Weights of a small transformer language model: no biases in attention or MLP.
Each number is 500 + 50 x the weight over its row's rms, rounded and kept within 0 to 999. Layers, rows and columns count from 0. Numbers have three digits each. The size before them is the row's rms in percent of the matrix's.

# layer 9 MLP down, 160x448, rms 0.0761, rows 0-124, columns 0-111
105:454454576511518511470548531563446556512490523524529467571517474525455496572488446526408433567510522581498513459427558518432491489540478576413605620491520537508477524489548520555454506527515426459489392421502534543533486570544490566418561410480460502539498431588430507515461421530502545465488514478582527594544433553486497474486457560478
098:597530477590507501608448461565624503516496535572503427525360476529464491565560509472488498559519474476523487456535479505497504542442432526504527523527574446589534422353492517504447490518503472469539577547561533441488476438505527448510530487498396471444466430551539456555488528599551614415618497508432558589550552526580453503495565590504
092:484458439412548499516498447569531550562492517377430509537577493548569492478508571471402466500489503539561477508382500517492475427466506502449448537444428394513440481482450551474531518471491421403402480470526514524502489504566511571479477410547577544459523544500459504456543502477554478459420459521461504517520527502546509490450544514489
096:479466536571548489530497364537570514553454499500448512534533487540468529469410471481509568537460452580504488512447474448506517524453479537562554424467512427503446469474520538493566475453473476475516439437495467557493482525414582383490499418417526494436592493500525396616439514497446569466500479446525519534477520474551601521427406447454
100:384478430557508579469421487478473550593591538490539372490479532438561428644514491558525503498489522509479598470391579436468532526529509547402511500571416501423485552506459501508474550490496546521496531455614552518450456539601450457503472465519484462558528551561461485498475518503508502499542505585565473439560422542505537439556517440485
100:556482531445542502535604444484544595489555529570573550494502512405467597545515521446461552505504457411500472371468493472440439559545476556551424526472529569536581440440491444450523592575503448424492476522510550536465623554536499431546487462519498472563529566562554412507521541591493471543463496515454518511494492511461462525504457485429
100:490549553521477452549509447470459381499528517545598543456441493533560554461546550521633482490530436451486497467412465492557433568434478507488476452505481500528496584437484515538661513506432571480465398500529527534547474453533574460468575522547471535562524486644519458477487437488514524505474428592506508595549452475499484451482557518481
095:436510437488567589564428483547590572533564558502518478469451480493549449454450527472488571458475469479463489442530415550502587523450613433557470558484444539366483549537433549461584516526415484464476530533557567537515529344575478531501515544421398481548581472493479564423558505547481483493519450531516524530503524554502561511617530504486
098:496515534448651578521380515560645504486494407508465452421521449584517441528467433439484524537409418529474496434507480459509485432492540519463501552475499380518432447503495495513451510473487537591558606524558442548496527519506484556505497526522464523490503517507509520451416561520546500499458600537504440551572472495465414534603460500528
102:440497471550509518409460525512479504476470450510536513547459605511443538578467501560448555487508375517489466435543508526457542498480487545456540500507527488535469485588521404550492603576486559414505491500470527504532472571506481431476508622429483499607483508516480443451513488427528472482518430535471489411568473510438416458498583506479
100:483437510453520458554424429554497654498490508538470450473486502421487463452551331529458461494532520569533522527452535504531499529459489503535433475521539488510406461393531530541494581481525519449528530545473555525432499528493511478490490498495514568480453579477575560511430523383561487515508533478504526531534484389518512464537537490479
103:540525542503438496517474469497538589534571509482491459479523450546501483588541527535416489420570544554522527386469593507515546562581508591402415554523455503608514509586516431464446562484487464511474514473431487577499476490487520549530492566533529496565525505607517550437545503542467389519471551510523461619478499406457505453413511505503
102:440417509380562536534529503437511447523507495474558437556530595556434512543520415475488510539574523482530603587480520529505437558562588453486511555490453545509512480478496448501544558602573497443410568530459559469432522533470523493506620523521566557489492543573527517608519503517462450419538385449511522530470478454483519478561502546493
096:504563535489452490485486460512524573506449481478578472528526546565554515556448544516521463545517431546476470494478544522497481515561518531508551438447491498386476479491601495516489480511441501434464455501399535558537569516626579449484440560562522520418380555500430554542469572479481490407514569460455505513520560494534569512556478484465
092:451451457453528577444471475443565555529495523557557608390497553487495438530502556512393445466500518572422446585561460578504478512573485469535433396480417423490466540580579499517527503570457463460442578523495430505481501520538500480527547474450468557521440493486434554500402634542445476411486548557462529531474518457420495450517524444374
100:576579443509532441416498562486516475480385607413493433490487519564529426549477555518613516523523462525450530424405502533446506536467485508485505491462620488463397521472498537560553504502475482595519510593505488400555448546561461589513462495443565486503474469550449519486521548604510512519557370501487575407419512536587493523592435554520
097:479578632518454494567547426514482588504569410509576521494574560558535413502542547408473468510510553535483463468522426544553454445500461521535515504555480449551406526480581496508556535460413542454477474560462604528414481451495586506514496481440486418522546466524522468565496455402519558455472509481592510511565495401462482573515525593516
098:501566513510437431440483490456518572484465453565554431566555450524483479557418476460495424509492514574477548590612483490460548518540503560429440538428404519414549512465440579555579523483494381559563500535581483589500532498540467484561533534490440482512480418517559524622496564408529531553596500465461526463493386448413494449590516368500
099:445325499512443532438403496493583508520494462623575537513544523518495496510583503475512480471497465492525549535538444445557444488495503489413353489464498537388502491468584470490474594405476652494491453398506483536502553407559446511499491506522388622540469494526411476447421483546434561515522461602522485537520506572517603485493504487464
096:439461561496533514448478504401478442505517535486518378512459541567510585508508470547460508479616547474575550504450494460588443475524547511494488483542511528532463454500444447487511458370531559420553487526583452486444462493494504436491394522482468493479527448573476514570498438483506486474508568567584449465550520454567533500502456472581
100:440467506444562493548622534511580479612503507501544516465497579485494480455588541532496478401470561538484538555532535541464371493510485560511379559638510432455569368489554542480465497432580402506557430442577481518493554510506461423509459484534529480487500528556496361467484558481586555479567527464501501445476466515473578444501494530453
101:526523541447453528483530593434555488544476557601491503431546585528500579425528545486481541493447507648530390513420450474566466458505470509568425548518523477567517506562556563548595489455517602482465563589509437516444467558564509465502431535529482450474568514581448587410502513545548447558527450527424535526562537469432418458578405515415
103:581463493494468446423413563443463588468534510505535532440511422539436504543505533526534514482459539459498439444523417446513582499442528440485495511401547420517553522537432503434517509438487605456518583485496492467509498473606427504480564497559575438540486523526507571552484464555417524486448547525452452528565591463495565534523463558499
098:347568541499435476490443494500477463538442507457487503470558456460456524505542537463468594511524535462472512414533478475477455638490580541550503478502460520513503388517465493495520596417549451542523455480480430412594478525461546538547566475545481563466572522578487550434508540534564486531486381555417444470584453556564521433495497485494
103:463415478472568431416583494494427457555492397447444517494475446563555501402591433480529508456465464514393479499510576511512476479410508435492453594524492564561438463557454435543406359454537496531545531566522492437420513552531531488526467438454513551526514478634431615518535515448539493425454537495542459488404427533448545486450536496457
105:483484481513502623537432481551503505570417483499487568539562484418466493546571524436567476524480517494514523517569456526507426512487527501593573540530490512491535552598561460481490554406575482586521607483561522465551482525499565545542502482410510450495451450409439412559432483531560435486521480404524455516580515542603472519479425460468
106:438473436498490445554535467466500520555428539414603461457512454532551467516573469498520502479560419412465530602452550484510401473579418621473434554428517530447494478575448553533558508553507548470514576493441589583530531518589509437520487497564506396468495536489506524547565452465500474576576495503556582482484573527519561454516525459461
100:533495508481531488461513512466467556435477582510494479431478496506521505509520454558445386564461468538482456422505501470513626420519567472434518565504582577492525462461444437543512555507443589474383475379611489474427449446510470513470495547554559579495478499546508433518488516421488496474474505487529560500481556428583416542580441510420
102:499396488460485520509506464545429488514359396410459575457555561467353480472519578512505599547539520545560411511477549435469514574496511524487433533475434479543455527492449474548507491498565500446475438473469567540506413494459430490479394503544442483467466552515451504471518527509518562440460575538439461479409526568387529615466482497629
106:404511527505607513506570594517526535454477411457592510510511553414525545500424498454515477459427605463486504524431562459462423540530448504521506468446508480555529524565478542466457487525476498546461457550554569530544524522532527530452518485507540539577496451496495508476538551456493521491563520565590561498459505483435531435553480487601
101:438468528457496524556420540501490456522511505439515447551432481498454424494593595525517525467550463504494466448530468568502533462397536590433577567486559418484500525598508430481517469592512505499486586515454496519458535441426415487470442483489427469510433559575492475470460505579455506431459437511481543417542521555431489397402521479472
094:434462449562465461435472472502484463465454489550493515474441452542529448553502453538516533462527497482509447411519472533536519484507413473531573514471545426432453444445466585507476432414539551466562511453443503425505473573547467450417496422510546540504527472556463483486565461472453506535533438512515434542571537496513522518527405422446
098:474541584564500487570457460513461489525490490436461547605486549535523512412562443407566518512433565388501472430486508494475533512465480573453581604517474546413534534455520582395524431631452513546575502437540506451499530562517539434408588482588514539496469430520452501539509523486487452543453545524568534492489627532601488490499464564594
093:530461564491523552468461488468574557554589413596480452528525553436522447466511554468442471512397440540488503431480502497531460497535507495510502491506421463514445496606469606465405470489430546484507547551457558433434498575454540539515582589421452560497494552533512499511412451445604435558484503605521531497522523530406571535537488514534
097:483505556565468405565406458513487444482578425457493435477488475485447512494494484463449544564444441477494517607583513581444496529464493536526497543539483482532635535493526571523485511456552514488456503471511545483396422458512471468517565463462473494579546442451484444566544433442563568578502406583487424460433584544444535483471412521529
102:491492410504515494479540526447583466506502632531555478420505476490505556446527603485583490462488466396525433450438536553443463592400445571565417503436444512510490424555521530341445484448473491519525506463529481427543569481513521513571454533488576460592540510536500521494449552479452531454499488506515513506476499586438586544472555532504
098:455479471508507529375489541472406484387594453467484476513534538465499520511529421591523588416419459533568599544504543552460516452534487543546410463409496506544494546534616532470562548466462549517491418468434533515464512512502633421540471450538476610498498505421527565425506601531548536573479546532469483438488404458438407480494543536456
096:433447532473545652470456435471539506445424487508415519431492454484449542410470480499480522563490514496418509535506421512572442432458538523506481593517545444496600527413576513557534501500548465392541514488458512493600474450480494463539479592550476482468485440569543545492489477609567477474480470382503513473577477411486473502443495520440
099:508491474439539482453484491473393533487539538422567518543443434569467482394458508456526520455479451534437512507507469468491565530524522435414430579470469551528400484568480551535478529560490487478375489445499479518471480442500514512554471406577494449517458588490484534565504465622465433488479384604431495434440390504486367523461523527470
098:525476499511496528534504428501476531412590450568461431477548476574548617520591478547559545510460525448373525506456555480475498504518577512431501505597457399547424494453570556546475492513458562466558473508579516484528421478525496590576581540568526588477481490549514481585480517471533494552516435596514569587490482460471478497518436438515
097:554482483507418438456516528438510430517498548637526537530445499584429442452506487532547447566518440605460495462544480537517536556557444566525467487510539443523571508495497493521482582570455419543448500580552510574503509472550476479486570511477422533427496462499498537483549483543473508573533533508557463562482498539577537472490522535446
098:435492521538508581468509510538554511562514522456504497482627397475550550501455462469546415493426448504563359491391462515602491503448580493534484489505458501561505500487554521437577506487495434498433620485398489519387514486540474453515469397475481446500542499545478436510481481467458553615452476472464531444432477460470530579457504530566
101:494507487502493460556573455561507438539521495490553442523535453429591429467492482504412501436526476447508561500456435512510519594425553558487548471488517512480488464505519520463486507440484490564377457530517464544545518508423401498485460451536564537512546401483525505482446542491467479555371562593550483489579594448460579531546497462516
103:527378572579475424468485500540523439504508523510405524477555414524522476532472555505634449476454422540533451458510414359502467548466503524432560482492483463492440562498451473462532488518569510497501543559544493462496505540472511530535509375545489577487386453558511476576617467529498515530586600432413417533521503469425456500361474483474
098:477507562518510434566498577529567523425503614495485476455459610467444433567419538511540422433441594565640483500456534378514477537577422513448423469457516501453427507673491594494570465518496490440511489486505426503528533452535437578469533542425478477505522516503466514439581374486473475581457556507451489494548532455522525494506464550558
096:479520497497454558511503488528461568464519501425507398472488550539453438520451393446495589546527569578526534509536453490554399556575491601488486502547493420523574494522426540501431576521433512507526481418459541480577551494498518500441476580442514506370500540529645433535505535389421570506538492450501444533539511446523507455535495551476
101:561532381472543411417576538528544421512508391568446490461453505452514448628552549493555574528448498521460554460605522538491530479576533442541500586538521442558541504531497575499624466487611536537483536458471493542507471566412515506409494485471422513533564546493492467401364505449501456448516452448538542503573508429459540450495598485525
094:497506513473513506484508372421519515477519420505466462444468485471502463460474559466474531455427420463404421536489543524442569466533438567448486482467518429484555439619467515471543553460585496579503536526528559399460458418425539537533446569322469480525467551456543455480462465458553530566536507512572491448529417459449423539550455475444
107:480494488360453484477502486475590509528512567582463487456408532506521504501454490486524490574397521471558555529540569386441525547544539446555508572505528471474569550387526476466514514554427537415575528524462542525472467523523495516496585541582503525521469391465552541528488489556463518567433450484517451421625487484432489515451558455501
098:502493489504532532489530418502497407478452527498541437492451450523466519532493536542495488458510515602525578468522395536436569509590546476546541541540489461496512523574549576523458549457470505578405501485602458562427503457517437492553416431432472583555462472542551445562522517493399468544449430404496520482531474476534509504495451544428
098:483548516471413532479474520490570518569496454567386586513438436401594480411495564521526470433514528453435490487504493507511456525468474505442471514545476484493506563436477543446599573526541541512532545458510531566471422437608488526452460540519440457533503489495504481453494531451499580482488434425468467481573515496546492527413517546505
108:475549453531498493491434486566525610468535499507599501401576530425460452523548497442484498499457546518502598493505555510524476492482471536499474420498490520448508530505504551427578507452523432538461582483569431476528586555471539496521480479533575510491482507435493556398518561459449452484581505521459599516543500551488557429545483435577
109:616526405512411550480527589485512543436452499429511563492573511557512540523497510569551459404494351516553438503535492403468527489442420507544478496490571488533530498552470546528537396522427606453438532485473477431477545493473510567501455503583445415420500461581412474474619454457519437445542521461511521526531554538484541418495487518622
101:437536512591491520453517536529551470379504539407486519532413462504423501476520511558521464563569526508460566466486402466486508425442433465443546444411480495534466519504423501557386494485514603618578472526548495512510469523529480553496566594471527566539495509535410433512507515406418420511528496501476582514550457441444525438456403403525
101:529436560398461502534513562472536536448440436429374548454495507498531500442521436429534521543490545467400558435538589485518456456513579490498472447472578456547535590577499516504571481590456445505412515439430517618499410521504457512534584417423524432546549524519426475602598518515570554579404560402485531398443469462527478522503583550348
102:534487539447480460503543424601482531486492447524466522481579513481489484489425552444578532469465470513544537446563594445552559479521552536592530492400522552465574428497414462510648441459467537560556545529448569477455410455460523514469481549517580602552570600427470504582474416493495462459532409489544414427529471532416476512525590551558
094:379455528556550493546565460519503374417464406569496528484522525438529481537538520474480469490519566499499445470554519459536516509524541534505570599541461384414455439512502427471410545529492525479528507395524525590493522523490510476412523594426523406440536522499506428537532500483510537547489510561539496641499403487442523428483514492488
095:562487466564471529447495574436519528508476586438480530470502563471448456564462550509435457496439432581563496483474525477463523414430459505475488477426569489491522574511440413578543563574484497458483533551419377425465475455506573427450451510568476475562511497476439419542465503497515353560526504474495471492567538542443458490428540483513
101:467460497474612509485485505525503498396535508528430425565457459506563525548483449479495523514501483473500451594448439426505583528554612493542479516574472441496507487582482520399480527495470498523519557548524521466500511471553449558548549573505560537521436483494436579450485484543435504486552475472508386414465574492517471480577542518583
101:493463601513519459514479451453539573465480421513555510499526487482514496534480584451410595497490474522558460521503498584528552503472561484507569561447479494562543402479542415548486565511479538463403442564425470558445510494521437509511488435492462527592656516512422513453477514423536524460527553462486488510504479457530492566435496536477
106:466491469532457517441444541457454437546469455528458554531500520420536509390533493462468442475442483489503569512511364501474479568499539553398607482435531404494544557551487515479475441462552474444511553440551458574475518530595516462427450509494396523469478443517555487491523535511563520509512484440519537450589508563511474513484584484517
101:565481454502502440516494492472468571513500480461484531541486545544463543406463492448557523469536508506541465594423417591563486476562545491532599492478531421535584506459494555456509528474438457560470585388502547518570491416547441594517426541509548503495485513488520511452498476570513468489553634458509495504519488506637520549515503539472
109:464443583587428439467509561533452499502564541540504408535478441511546422492438507460495517446571544585485491545500464460470520471527464496523499495488484531476528539516501419541447394401428512580461495517533591468544533484509529404424543531488482588481500546469388479577538498497499513575546434489399539499496466536491538448497483488515
102:505458575514483408565523538395541494464489487604506493447529530483589451443483420470560488496503522512432570506525571509521444540493533528461494469493615532505481437527569433500631482508439474493591553532534485511509618476547475545475480495476635531482512459507488463579474361501397562563488517497482449466492593524485459517541531560483
102:488550517474487500496471451445553482620499490520513414502484413480420512620436549522573528555487411471594426553521476488433571548469519533480459430464518489550492494503493527431550512513596499458534543510511556476548518507418494484583513478529458392490388522505543409482476474461536528521482532471428526553464517561470531509435531536479
102:558458437500554484479493458511437416489414525492465465503471512492594495448542597543455552537437506505515503491519456549486526460419538472542439467551495458555492457531561435478554573549483465508524645528582550486558494501454539528514438552484458400532476505447462515480485468454443494501545527510477501505568470524570448562579473411478
093:463499479493446497557487520454526454422478480565482459552512527535508561526475554572490499536411501468498463556494564532481529498471511552436559452404544552488502526542485509637484555486488507480538583583578531476601518466543495548479442502504483401481473497474466464351555540546388450381572466465520477523408533494385554516436513538480
102:434498563589377571487471502460392477548551465557543529459478514502502470517556520565518484500428538510589440494503534551473509493450362507561395530454499629396491496462561519435505548522550574521453534488388508543457535543508451499460584518530506481471538480522502461502492479415527547482522499540553473526448591520429615487541576455494
096:534371527525403473484567564475396505493500443544543484453517531513521455509502600476561490461476511568481554504478531460403513477557509555494500534538595447609480468475525455527569587518458472548509535484514495555540502534581518554552449516567506528551542457446452447522488561451476431523469519457511496533405457454478462473481510535513
096:509489539520526523502442604477502512496549433462385498546470482498479529591488487452470529500507481481457462463564529513533543606462530572487449534469401477410550600398532504465617361504544556498499480500540524481401487541468450511511540449524494492471549509606592455590578444562525539393552409504511509476565566529453532488497494555481
103:475603521433490488462601484496437535511518542533570529506523516552499428534574556570399567555584486511529547491477493460558573500489482507497564484487574538588564507492441476521471483444508457484535452569458505454483596502462557476514415459557475511529469563551435500499528435483538575469447459522482479498519507509545476476540561472595
102:573455546403532526456509533454448491499526519490544511478450482554492516524523593500583502531436489529457529528574531447530490531491509518467401462528556538434498554629559524528474560486481519512564508447531603440515535482528554512502477504436521463519567568492475514545508427389461410526506518452570505530476516483561470452528551502526
099:517490502536385420475536548522427571548459583568455487499516490487458569415473562483517556583538487516570502552472465523561471586512481451511472518431532523532484555480435438575389452561530526504485493545540463631527383555564483455515511550502544524516504565501551518501573537488415466525523630486376467525386521519535481536481487596447
094:434564525545538481449465533491500483435540526528451498506564486626521476492434527549432510492446451534438472431446481531533491573507434505473499517470514576455510454466540532482497482601508481515458488454429588570564485502446501495543564405444473534522562471523574442533595538461535583579494425507453443464467469406440495529603367469472
100:524563557508524613526494469525592562391582507498467580495529482521563452519524544580445506487536566508510494535572560402644485479443536539476490583400577499515519431365540564531518532537579530429488518509465666543533585488478495533536502502429508499558510515417522506491557514499539455542528547482523489455558530469530570511506514432523
094:453493571552462558453554486423492462481533532520497516504428578488444582510516603538366486395486534520666427507468532488440437573512433560443490437446519508501514553488566553517376530493507582452550503510499518494521491526521504484503477517469521457526540527592505458508393504533546524395494434433493592481526426418530464509515419541485
098:477365510506471546484517385568411471503555467439540529507450486499467548501472440488513497529511519470465488533406486499411502482517548440493515566482585526599446475462548458483417501499458607520490360414482573466500496346554490476445524502512478539468463548560583510543420602412455550534483440591511456439502468540446513563513457575475
099:513561492537508481443481446493492530449621526529450448610548550466536455532466529431592580462534461473561487482528485525544529501534511446551423374481465444553493489481584456488616439411500471519467419416522383462606545511532542586605502470540466455472463486604496474497598511429465465485488555423454572531436547508423459571532395490545
100:521487545502432519483488616564461526471558465558547520498459467539493501444392503532457557361502419542506438568476432543425506503539632465590448574446441556525579542534446513468466479510456539591585521548579423490473441483586412469454551520530451602504517556469476547491599493562534522513483451463555480563470503569517568502527585554409
096:518506461546593540521551534521474440477450494477460428530532424526503515542457503517484535505520519569458518587468516532435442453440520444468593546463515552504597518477515501518466527463476567490552474422551532581468499542568470494470571440498536401404353422436527441402561535524420536549398546508422497503451514506516483542494594473527
101:592441525564484446500496531454521587491388440437611507420482579550475495482532516455485461551422575421479543567528565574436444384483501505538461470463469486526481453557495451378462612556477612452555388537530479422444472432471510529478473501489552483444535564495496508497388484458536417451520503561517472463404488549542445419501505530570
096:536452525629477508439528529446607500409500414442559427505509510466512541434489408487570440407473523566604427504494497556520480495516501452490487419509523503465448517537461529419498445472463568441540530396465459510536492552478544437486441563522546490470471438528537492550487576401464472502545432516503589495528458506462532463564499482473
101:463493518411426563483489516385498565491497491511476463432497513450424457535505525485551478521400587451523496474452457517499579565501505503490445438509506516472486540620595480565493384539381470480478561545495528532446543518433472551537581403483402571583458500542455495475517359443545553459375553554465398522472412508545559551616464357515
098:506454503536450434428475492608483510390513399495386610386514575533439500480501435516539472472522496447532506460447510504521461525449474525386529439519534444504459565504467441512466530541467542503406583481509457565523498548406541467389421489530494532540530449526486542464527510470467535544525439522427480490384430508494442448452398561590
100:514506511439555503440545493515442441421464527375600500519535455505513478487469520544557440545498527593505556539506625396524509470501511522546458447565433530464522521534473449523430543492477548453505510466540524480571473559520491498437474491509485482489444473477573422492516463489433440491496508469480547502450478476544586554454493644534
094:491425531475441505411509475589534511459427465414476540467507571497491442555558470443494616556495489438504504559527437508405484579581496493424535455482580468448549476479553576558362585571425567528523591455476541484489510531507547520349456561542517380560520549504539463579489516466527542501541455525430478463435480491486466501565493529522
101:656554529465525584449520514579485559467499423482430457567486534575407493444528499541424496538456538407585436550380431480509526469483472472460449504592515522444464555483577491490601533581503532525518475524522466531469440446517436533435480456546581447464577480526535559485478510440459517472478418389452494508455498448535574481528541515449
102:482499519532516426522483499517573457480493548520458478553514546603493482486543458485542488558537481484537387462456468575508559535509489520356564508440460528491479489459507510453572591432438562440588527500510496528489485407526471529547442530437541423414439443574459602527548509520520459492469416477461473462505444373539491522507480492489
097:483503589550610461440493506480516440497506498500524546578462469502521462451487440518572489539497504494407517499594531506488451551528498479532560469474469472448471475519442480596545410455422537476405479507477455525519437434524479549542470523563443516494371395443508428502498546543503562510445483514502498498471485497518510482531421530534
097:413455522492439464541518489467555449465494504573545578537588540573502505501484527492444585528427510460489503474492523504547518538553408504504547458570496533371522494469536473513617502508489486413534504445533451534497504481483498540503527489543478486594442542482557480550467596476510529547483449506518435447495487549493500454532564567508
100:459492493486450462469463571442443473550489510531562505479468512534494485517525533410526468445471459503543529499458568539502460469503373512560501466474465490530514551480440518544586521632458506530556573564571530506453532450451431520440491442612441509536462542606444503461515563495445550532534479534372519478459514506482450478501443493455
103:517445473441433417466457499438472528514480476581380408506513449421472516515432521462591543461590479419571443599575490554465488556499561527472437392502466564430449467462421601453518496436431452472489552477520615454509511559440444491498571520508579428493527407477478503627502506468386465534503495504439454485546565488405425518493484515413
108:396465487502469507523506455489584503608487578448501504526478563459510465467545474477418472513487505550481494568538418510446506388420424477448421567536514408584606573554479496494543449474511559527555502512496467459539469453506520540468537557501451600477499526516465580522494578471486473499391479442523568468585417482511501401477432473430
096:445453475506479583553442515550485473505501441588488413545527484582439556575475443461496520502508521537540484527441509505521564526520479540489548472460484487482504546490502518430474490459510559447523506511521486486512412512612494467451362538472501478492455411438529617478542510391447564509506559520541521450482560557472456490438510512446
101:496577490454586466420487529512478459447461509415398627543497560566545564498519462469471457478496449538498470457525579516473461396481520493513551429511435532468491541421506560475484528489495539509453469552413505551555441511508540494514551574534574540494510484531460507467495475486461504535496540534507512481576537545536523465571430592489
103:486515437549468545529471556477356514532507508540554496500463537470578504536541464534451410542459560511530555579574433472447458474579505575523459507494458498519571583463514553554374555516527476437553451527506483437442532550492501533580421456516414573445469467532449392452408441536396465520461583515524487552479461533410442471430453512531
101:482627496429528456471418490453489501465494463409530472495507606435474536479467521530540520528466415669571501499485529460386456537535531548494496525549478548470594555449489509479460514531425579496519482523457482605569486569493477545458534505630328511420552534533496534561486527540568371467496542463504565500455420428479535523438483551468
098:548529358583440456448438470386540477529467480506523485474570518502544465472513530434491473452500484546513519518626510466472564541393461386520544453524448519589528560441414422463443485475537406508463547510482535550477464570474485468464495496491616458443451519478530505390505534424384499496504471509470510439439454455457591506502439495489
108:457454466599518527456544456450532453575524519482560579521518538558313473442542539470546462537510492470489435379452431454532526492391468437534539564501579534508497489546467528488511464460492475491567532512437466485490639528479405524585454478419425526501485586416507468420464426382452454448443422502466643551479465501529502518462509466527
102:463476503396429535572599409559476450554475586457477448366456505544487485527449474488458513523494473484544518517468488434533544495468530523446539538491486528471558418505449495547467493483478488455506406440467423538587571474499485585554439538496506480475447539458441495459499508440494489486415470514596451555513603566440491494432540476522
104:569504499520463503486430415436482517484448445440522575514614536521538575445489484590540412552432567590487439453361519543533446481535497570526429536486488584479499502570486468515509551441441514522502480418468487524456496452499629485427450504463514477473557388417452416431493541476590574548568545512528560560424426518412523548528510519563
100:567480421465526453437492552469410535522538568460533490472579569504466558476374579483464521495475489483508405479472440453577511521491495427483456522571550506601531484541419440513456418508474512476415521539560564539467561403526439445511518485499592446522498460466357591533454454503522418546546504486463526488527510415465453442544440447444
095:474536620566426510480460554398490461421502567484537430436457543499499621554541569450478485445465421450488499482427489430517522483482503422508390556469416511565495429565514528546465477569542516548528457586516487525471458493518512472515580507535477578442551450522485449562560429538559555399640498472501554468467440565451492456521472475520
096:406610551479438475500413504464500517411435488552447484518608402572532546499470500520428510588360506544487511363574558509447520551526586552459512475488458467505559480538560476470558431478569538531496546580514491486406479584533462528504525537505467486575528488435503497419550501444465453513528485507520535542492373491544488508418529562567
108:442532520450451489509417569434404492530473482505679496502560508464517468470442421568500402430530615451572501618554484444400597536409516463458437484529466508414447517546468519560583492536576506486558422500537423482487456551506539477481520521457510482594499526533470457552592445505542518484523515528510472522542589466514459441562494541478
098:420513483585483540504421410436448534543433466410428452499500490457452548453480506486451493525522335541523555461569503574400424515556496549458483485549553487507505472506534503555472511534580578559490421616486567542528578468439468485441353426566510540445446516494388431443517563513584451536490524415572548481432509524520489522561482439540
099:552532458477436483528482549544429507390560503514561500465393537529497550457439491439490524490514523513519496600543520460496480526556549459574489512513494519504495566418545507527437497576558489488530557537407472583484487536505506531499515471543524428432544487510509501469545539613485429487485534498492549379529406477493456536481449518504
103:471551441509406502474584489507473502425425393465499502515516496485465481542456500418447515477435532468606437434432452510510491432431490488417485443501430559556476516489576526460478468513491488466548437479444541607513615504557459567580531546563493588427475560487544497566587531467486495528514465496478473466482467417504501522427481477512
111:443515574510510489542594551529471509528439492533535512516426406498507532462498510525547501562461535546467452473518512417606561407455473597427481511493578493436444482489530502566553490563546367392517387593476464538477494504512491502461523474586543498573435580565495492481538509512489455429523531418529569559502469480464530493520583376483
098:536520506418493492465455533447412444536492470460583487506570444596542492524425473486565498639490475515486519543508488419560532499527534495440482549478512485500476523411480500520547466487475437417486454487578489465420406597476484393541449555488474440493385515496506553440470541499567536433433469534504476532622583591559516439519494438377
104:471463535450469462424445521448457489514468460552512535427535485517386540583550522496482398557418532514461511572508502336463396431508470551503559481495606500497496449435526547559476575521547509506521558562535551476468463551487556538474608501557404536483546505517564529484592441512476456460510507438529398580533504580583478465452456394488
100:422507559479527520490448595456484654556414480509481501357405470533476611533518540524474510432505471517446466511519495583422504504486491500475443523522487561484435503495508514535518590492478399414566481537488524516517502446500549568587496447567404478488453532551517501437558568477575469509556518351557506459524562412607341533538565558444
102:556521484459487488569515453542566605533455527430434470419553505457477459517537500504596531524531461597512469497492532438521562524529525499512457490519427605574546459552503488554550549397552540567513491478501452503514506507570485545495497574424501474503575446555441438495457541563439500498495448495468459457499543488514473480473509464482
104:436506469506452505498450473624499550480484521530554488548436527479475468415466566470408475483493415495457516532464433514479473481446538594546506533464574420536427511430513578473504545457474458508530454613560471507574484491470591454398600429576461460555524598549542447462512504507489545454580456502447532396495538453528487495475512493488
097:515492440446456515584533565562446457559483572477505552527451507548527509494479525461497456492496416395465429409557506396541473484583490530655539568435544476551454449538477527505503490480489478571448496521551476468495511497488533550548515417557388578532418528462573542473497475528588516485395539507474492612596389472528431552415536544533
098:523464433426593450556570523556541539506442556504512509535473453530538484482474496470461505487503523472471516412542541493536384525457515504471463478422437470601481532520449598529472387472586542526424508585470528459458574425460452492564452441499555549579473486494504578478460484382512493508470599472461485513526515441493561475450573537465
096:501493527534529472460376531475522369506524552512494440444555474437415422568517374555495507441570546539522572420541489461480494394466514467533435492503415469497448520488413508495500596498449509555558554460524397468474429494633482495586485460447434476494481559582443491563462531489530525516478434499547461473534372492445491481512494500541
107:405454537427483418523521478554485574529485553501525539484534555371492509522561518515626537450484473515491519581406562437555469448483445513581549507453481515416580563582599511454500505472551438516582499589564468478549539435461372522399543480449471563515549443516452417504419482537579534556498502508459478449529535476492498492498560555513
100:554491540498483540477437445608475573503469583535362430461485491446548512463519463531459468540467470570600509404493379522503462429538491504514506476451621381480538418536533432518504454520404546651492527526508350427521545409520597557491510453401462471532545494469617496533508545607517593605471507526447519462544494480539453495494529621502
094:466431463418513639556570493509454542586481494443475542450470499415526556495475527473488532468589449471506542556416452511471467470542490511517515546489533520577539491424482424486456492445434505400534450526492522464496542416509498575535544436491466508579524591531455567498618498494574466543401510542434550539491539431574465484439470445472
107:462476502483587420512479508485507541405455529524481650353505481435492565477450500477595461425380571520525590525533498467516485503523501540480481501449459469558458490591517527516496490538471497396472392597417548442452484473469520573521539431507484375459468513568455438544490535425498491568539528461522529519562406503519419512451418483419
106:503459501533499420526445517455470536498524491569432417472388572513438530448492539524475429656480576481478485510461440493491442499520536476465489491496630422534557530580504518575435479488516604477494489486502501475398529504472492569540617476513494531441496485459578505497498434504447465497478492573555516563436487535573493428493470432431
095:516526542517399510526495506548527486464530574417472567525480376491494505463500553518568503376525540515518453554562443466547525438506488449522492462567510443503499489422413405471543483468519521485497523526579429558414489577584459515567541527565513505484413439424562390534504464497479627518518578526497588530558544519527530556463497437500
100:528478438437459383412472485521466548530578509478513519512432549414437515481511431659516517466434415564533479511517398583478407446514481425411391500421476523539470598550426469452495492490443468471497464548480517539540620492471496585480494461478573568393543526522550566543613468465420448587478505529423566501556499597468391520457463483507
096:473438512515516542529573512528563564489496435569445537462430561439545470506523569472483554432556395494478531423547496497461583503492608455507527618437562471525452490509465500443466478438489505533532497534491536590553546490566468482571530444446597494362552510512532458532528476462466485487551489523574507406472497438534472456511504433500